Part of a small language model's weights: vocabulary 8192.
Each number is 128 + 32 x the weight over its row's rms, rounded and kept within 0 to 255. Layers, rows and columns count from 0. Numbers have three digits each. The size before them is the row's rms in percent of the matrix's.

# layer 4 attention key, 128x128, rms 0.0452, rows 97-122, columns 0-127
105:147122175166104083089159071115123097184113129058202112087156182102121076078172128111122116137135123103071147151199153135132109133143135164138148104185129141139106192085144170112153080115145127113160088132183174074099163118107118098129152117082141172186151138115094130126082159137093146116105097101142169093216120076079161136142147104132121129087134076125106086124159153126140154123092
088:157126141126146117120122098156080141057194073208110150166150152139138185130117082125122127103124134089174135081121139133175153109194129135161094129177123115148124124188124178142103092138190162162147192166077165126111125133116121166151105081198154117163125098143125126154157187107129168080218139122157157134167124147124141085102134142129135102119091144132109183183189126110133102125179
088:118104113086170159135084164159150150166090128112126103183107153141150141108127133101250130109082168144127167153149121181107109143116074105112146135106165145143127091126130099122146126167127080098151134081168122122176159169111125169079105175112133108134087138121131154047153070118171123071091164130093119151092158141113080052129108074128111190090162124138088096139168159113129148175082
097:165126162103132075065145172123089082111083168149108105094066130114144098073124122116116146141161151111133149156180112126075084138118144175123104117151155096150149193109139112060127153130096126063112137106165166107094123147123132120134141123127115175132141232117111154171074095099152087122085099126098155146153164120149156096140223131155117121116103130099119115062150129047128072089107
082:123101095153134146083134159099093139080195079220123162113143103162129137136087144138101165112178159042148134104170144163111111128110096129130161122166143151135104169203137143120094107170183110126115176147142153119088118146111160165143115102145119120062108139182118117174081129094064064122181109095165145126183091113182091092091114159105151128096115147109112197130108131095150154119095
084:143089154160093129124113131124129121106111133080073132141162090169130099083093153177068126212101162110088152137132186090107062149118157111126108075117109134200201185133143118132111120134100118101061063141168178130132095056172155151113118120094155099117120122122165118176105165100157138127110056084124167116137100114133158142120127148153071155058136137116104120138123102145150136064099
110:112122141117168179076126170154102134160152102108133110134096113145065127106145132136159050101113200159090123123110103143085099109160185151127144131121086097081100122107097133160153143180140098119149123134076146059099164138171128115071119159122148122134150191064134116116095137106169161123098155167114107119078191095121083081185132156075153123093115181129116065147178081117182134180122
095:107133156107188149118169130127123149131154150123123174166150160162185132104123102164135149137104119173176137150103153092130064144120152118132114128087073085136191081174082055156148132158149185124107147138095142105109161157127067075137132121110097130092098152110138156102132127087203148117030157118099156133180154180165089090113119096133107089163175124166129102146109135113043157160151
083:141125110151106110159157142196118108202092117171107098074158113118166101145123126094136121182108111113199152156111185096142129121154144139135098082110146129155147178108133160046125113123145114090208126140088154166153092120130138061163190123167150158071120137164108131180151137100149140113146094107151152138112158092098158122166140164134145067109058098111047167168076144150100138125150
092:137081144160130129151117045163056120139114124126136080160128134138114135142124111118181033071129044137129097111183102108132109121136135110144121049157107126099129092164107140152117108148123141156100089100104114141133144123101158142107147165068156142159104183115158127137128138124128159111154136206148159107143171055155142067128096150098104172137122126150119201207117155106087161117066
097:118122102155096119118155136191138167152143081168194148131145112091149116152109112098108157107088055104133119156120155148155140123130111140111118137159135118131149106163116125126146105121148195131208156134120167122086147137184100075168154004172143161132173097148144115121148154165097107094134112148198131107191137150121138082100178173115147095079098164111142206133091096102097090093113
084:099176081116179175123149177170140053141107168070123145120183134130102141148156194119163151116144147192090102116122134098114082085146129139102170139171158158135172104059097097175136169128113081113128072093094149125165106116135064120062084126158097093085168150127126129134109113087142104144074120179102176132101148111102130097125162121105144140049124139178088154134139112155114115170096
130:170096115147093135098114133145124144124163104149182134098146110151131163142131058088129123102161128104181142141139121131127149099177105092117106126172138109072074157174147138144102092071167159156187150143098153137055150134058124045126101089185144112129128072125144112111144179167075079118142070116183136091155104133194125100053107138138168143093071159121098177146113146120128098138145
072:100155119094102130133153070132152176123132153114129116141090164215139114113103176147148078137099145164144081222168161094114189115082090118131146132080104150148118063121126097183154157121096127109076102124191105116186094162148092128084126113093091120090118121169095088124126108080137064117140117131094109105147064126170084137157166120115162131170083140122132121065087133122137082159162
077:146114146084121094114160149137150150126078107119153071100166149119125037154105070102171145147185109130102137146090185154154142081099125163136177066086141120113105143109132154120145149126170157167100139108172159125081141104039103135137083156126095150050108104049129070138105167122172097137166129161139139132206127074163119125123134133138148151102132118139126139155153120158080087061127
070:127100165179156140105148111122082156094121107122127202090141130115152156150151118051121214113133143074142065097188141166179105186130112172140156088206161093082111147181122113146166091097096135119077128166158139109116128098074130088133190180091130133105095169137132109133112099132100156124140103110147137116143146122121101152182132137144140131183093105137169131210164177081145134123142
071:202097185104110112087104156083088121135030070124134124161079141104143186077142086140168131135181176097134114089089143135141135132145106147057104112113166138120143208103084145144160121119109104133159158155145125075157101168092112128135106078121092064108071142144087137145101103104110075131168109145182129116170121146091137183127147119087133145175081152108094118175115128135152101149149
076:174132129095168122124110186151117161147150135125144131124135139161138189112000158119111109113072153090153137147117161105143146081157104125186107118160126155090124147108169180145120103078137168140190143081136134073092107108110151157057138123166188123135103147108141154125130157147164085113123175114153111143084159154112142104086153160107082178180172143189108186141142086146112122080171
072:066158149095160170154116136140158069149177205130111182141098118119090132145145138199074149156112117066099094064137105108125198099066109149088127166130087114131107155157107128136061119096117158087152139179111079120085146115089148178099180124120066129173148165144164126117114145102120158087145111131126081102134112140108133067070121066131124151126185099098160099160160147127135122123128
079:164162125154148172165174167034097100152184115134125136149133139196112141129132170129118080207105122129076139086088173128136126109144186150152191165140090092179103151121175132145108174145140127077105103092165107128147147158137173147112165152147082169124112137193108173097098143157135127128144142108127089173103046101118150152136128127138136127142085140155148088138154190163076115141189
083:141172093142112127059114128124146086118105106177163158184115200082093151117105077063135120139143202097118121182083094109134096122077148114083090108127131086116109150129123165123152131171100095146154176134151137110142064146183132200141161127185081078143119094117105110155190084081114104145157144126150123162175114077141157126107184098153138102125100068135160132146117184139143092107121
080:100113198193080138143134145159137089131108093160147116150101170098150104078156136115068129137126074082103158133107097045149105104142177121122083131149133107140133110157110125105099169166155140137116146122159152139125121122103174093130173161152084178084149127114113138150186151074099101142077150123162155113096087144165125051079130094163073101150119127015123131066130127144129093089150
068:100160090142103095138119172121150176161136121084147105119115109122151132137111142094205181174117084110108152090097106116107175149118108158086144064111253089162191103143112148185132090104089130134104144119104111105184113068183103121153156092143158153077148078108143100136122102119119119098174116089108152149154113073132126158186110164092114044122088146160128120129118107110146117106105
070:053171090077120080123136139155140079091126142166151157109136139158123147109109115101069124053087131120122155079150181118103132162140138118143127102141085125109159150118133126128106120215183107178160108210149083181165158138095138166135151075102105114104123083120129117101146104071115154104145101164158137113151139161105096139096154113166068097123069187091132148133127225144142134089127
072:131060076134128172065054158111120157100133149162145103079131131107138123092084073143134147136119104185109160144120165164096107135074135157056123111071157120124152146128135146185130093128129129152153103112106122105131086095108115136040158149111113131099150095075135171153181120112148134117098160055107073136065206098136089073110096128151071076098125128153149148145115081123144138132100
077:075087095125157081117094113158139106102102109174076145129155084113117181113092091097149135131117118167174124099145127162138124020139107128078157121128176137138149119206097148120043113065147110136131102123121091108095108104088155192180094140104123092138146118180142115134110191150111115120095148158132147154191116100140103107131114193183125075125099153128103134107119098183077111174155
# layer 4 attention query, 128x128, rms 0.0447, rows 98-122, columns 0-127
071:090098104186111097165116154133163140151142076177111124139136097192101158139156097152081154101081129103167126201093105126118113145063118155099104142114100149077181103141096147126131171156142115127157118133113086109121114134155136122132123134149132088134142135117146182082145129148019124100091075109166150079160095158147082147176171174156159124160145141059086102177160159162125077073172
082:143111108109105156123167125150071111102160145103188147099123183132204088154167136127154122167137101138107147091125167101099128174163116172174162135120086186154120137152087141121102165162117097144115147168174105103142150054138156158104097162120100094106117090116129145105117128089166128106104123139135095099142116076183107092132127032217125117139122183130216050097141106137141134158142
079:126119171132132098165155078125093123048151121079133103101134073105150153123093131122109157154162206105152218190154129168181133139164152150144119157171146124139108138150161131077169105147149142100122146082121137123130069169103167145125169156170140124137092144134115107169167113099099109101086145160123158129106088179094092076206134145196109079132137093120132158061113090178101143133157
072:186165129164183108098064113129051126190099110172158186168160126176183118103105106210118183152121180125157111153108122120135098140110120145139088123119136136115146085129105105120102102158086131093141135141101207127113124140137189104096136125185159125153114152155136130190103134111067097167138095146116155083199116124069156109151183143116135121158115094097120131157094162165169153075119
078:175117087140111103121119163116114109203135135116132181143152105134159148119089178153076126154141137113170124215161126174200138098113176185143151177093213154109130172099132157089136121132046083125154133122081173110092170185064147117110130170125147107154138129189083162119107092143103128137140140141106129134107093115187077175124129115089092117154123118162081157148127143148100156100101
096:087124141091108132176104158147113149165096130114105079116110060120116128131120086096115130181131088183132103170093151135142113125114164121144134205061107141108134146128150211140145131131085143150096125131136087071026146144134129145102092126152133131176153148126094112114132120148127102099132212147070054169078052192140126129152115145163150170126098177114105103159063143143116130123127
086:133133151137105051159136120136081126129200145149123151147125155123088127163177155126184143122124130126163139205112156188121097134162128175098125073111096117171141123107099139106141193124103174117074103088079135129102150123137105136111114167086123150102163184166215188097150156140055174145135134117138100146146115117139148161122155061127099129165138041176128109091122089118082159160155
087:148116091111142156125140084060159171169106134141100133131104119107169103122173160072142140135105164103168150107026059188178105125132053156091147138158151136153178106095145094150120145087103161134148084109131118145148098086097145133200118138122145110147157194041153131100121113158139139170113109113191109127116083155135149138086157131109066138138125113125071121120156096157182140110086
102:127146093108107136130108135159184136120118113114143085109154094140114158104081149125191144144072190085114126095082129110095127144143134125158105130085057081161112154156098129089112160078080121137101117168087036113146103122161135129138164140079087099161126078136147135122172123093177132094108155133104161125111108152119163153131118176081070143110087043162173163127085086041152167139152
087:085103173133095159110090119108118108116097099079131208111093153134163139194158145156059076117149096105158126159189184141130166151128111175080115156135130142055137139087157134139199106163165157153128157153150145149147197186159153136193167079161132129141159176181077096157099153160125140150119130106139074102123136131145133156140126146119145083139081134129143114130150094057115094100156
090:169107104193124149084061132123134132128091163122081132093097123120091079118166146139079081157135153142095171101125170141102116221115105109110123148127120130129178113117123133186097177167216188143123140135071208123116106125098181128086121153091116137114138100106110122134144147164128137139081145115110097160127139122177139207071106080133092156213171110163151102110113130140137160142124
065:210155082122097153120168164137104099179132125094119133125139150106111102077162165138088160090140159138125131049109139174133166121106130136067101067141082146090111136127090143180097123156184168115122158065140119138121159143181177164159110113127166148118192134103108108123079086192088137134170149225163137076125192121147115159154127102150132126137119132184148081158100133125127092136119
085:117160163089139064136111123089076144111165118138126083138144156170161162159122166135120112145199179074117117072134054178095146135115075096123148183081170174142105135103096131145082120124130141109105138126130242105139140131125147141140176104135154131126214086134110156194152112113108112096102072092130104130182094167100110145110159168136108077137091112156129173108156112089124110129098
093:202126094110132127101152183126134123069143106194128145175146075167138172118082126099163191174184115058131157114111117147158145133127097150116108112122150104139107131160149118115125161133160094108120143113117152193004152146130112080130133099182136119128186135110088090136052167119127124135112095101122152155187132122174119117133084146113095131085119129132187167118162111139191126176153
079:105186097088108139088118069131081117194147128127189132083162137073057084067117141117147158108085129161134098108117145131132093116142115168141128118130106161125186092114158073139176115161152110088143100109141127127175091112110073174058093105132087117151078113118144169157092132164148096144093107222142113077112106127081200137143169099139127108115133175125131100122122126132078132185111
075:178110105083170125100173139096138101120160110160146119092075144103092121108129060142228141143122183169126060089147135124168118083093148136113099100120132174066209099130109174115100097163119113117210138129129152093220042111145136123138127094155084109111137109168122158123111122130095122137136124139172103101112113137097126083087129113100183154116105113160095135134121109157165108180125
081:138167098147112159177180144091119112150092138154161118167093182187173159133162089117092121177122061169097117176138162156150163095110067106107144111146121133122079162092085133147137133171112127135096119132182141099107180067128128137113123169109075139135148191111086144070165103149114147081136104150155139104148075050133108122074047091118110117183131090116075180127145121127135120097119
083:099102137111148097171113074135179169121157165107141136140165118076108196111129159147087139103117130113140093085182118045150162141105122091159142117138083104106129133112145182112091123102072097108148120088091105159137156111102077122108131105137090133119034098187177083114155151118153127125065169112142078147078095090126095125112079127131133114158169071169178127163175161122093140063112
077:190104120162114116101179158103105215103139136123076182167108158097099189115098153089119171122129150110155134098131115118137122095165132136123127099129085160184103130132154129143110128116107165097180132107127081147097149125107179145083113142161131140125066107124121119080131132092092174136068061157075115132072143158089053111103119138125126149156054124146067199168082144141102111091181
087:136169105117126158163103115065147135138167113107106193120178141114067117137163076118128115142146180193168064142120119120147146152155125138112134181160119147122170119062124122129167130168143125070215112108203158109142124150142133136174120140133127151099193137127113127091122129157040164153095111111056125104115145138160168144125155133143113146164141095180193093101177172175127088132083
087:145144142138075155173119048129124149151136141091080143155137168163131150165171165136158124103109155146152127133149139104154130094129174078176097161133150098096106144097227158143104153176104142109096131094125104173127185127168088116113126125179115163158141183136155119122124144090117126189148132102127078110072087201205122089073108157104160098147189133148074132120136123131077109190149
073:112083104150122135118063102121118123132128131107116044139123133133093109129108129092097153114165100135119132052134137157108124083137072142106077087110148138109180119162104090142115137058166145136169089141117112151166144072148129114107096122104115122125167103106143098171098163126146212160158169095127166047144165160082188112046110089093083114097104143081146065132178115106157087161124
071:056141117137093101077087118147068123137107140113104211071111107110131151127092144160143116049160127123143138135199108114056106174104135169102136154128164112144170139093153121151125110175088130170124089122096054137143121105109115052128166138082184113143114166131113169080143121135139176132124136141158086133091128090147068149104171086097118128136181092163144119126201167129124131075140
076:146157095124117170142093031084130154159108181151186156153221044145117090134120075155161220103114098114109187154176121133165165116170119123143083129132145142167169113165107113110138123137114123109066119125134112082139131128128163101177137171104154147102168116180139147158050097144150147092140142114160119157160085166109142101118060135134100132178119137111138136121100135127157164127148
077:096138175078085148146098140153181128085124116213131130090158122139177104125150162089110132192151147054126075118142128143105078124143138148121068125093111133111172137131159078152123207110117159149137136126141136119124101103095162142150113127081154092155164098152213154087070100086151158119097153116138145125106113156127142154179139148087091120155174088205098118078199155100169146131128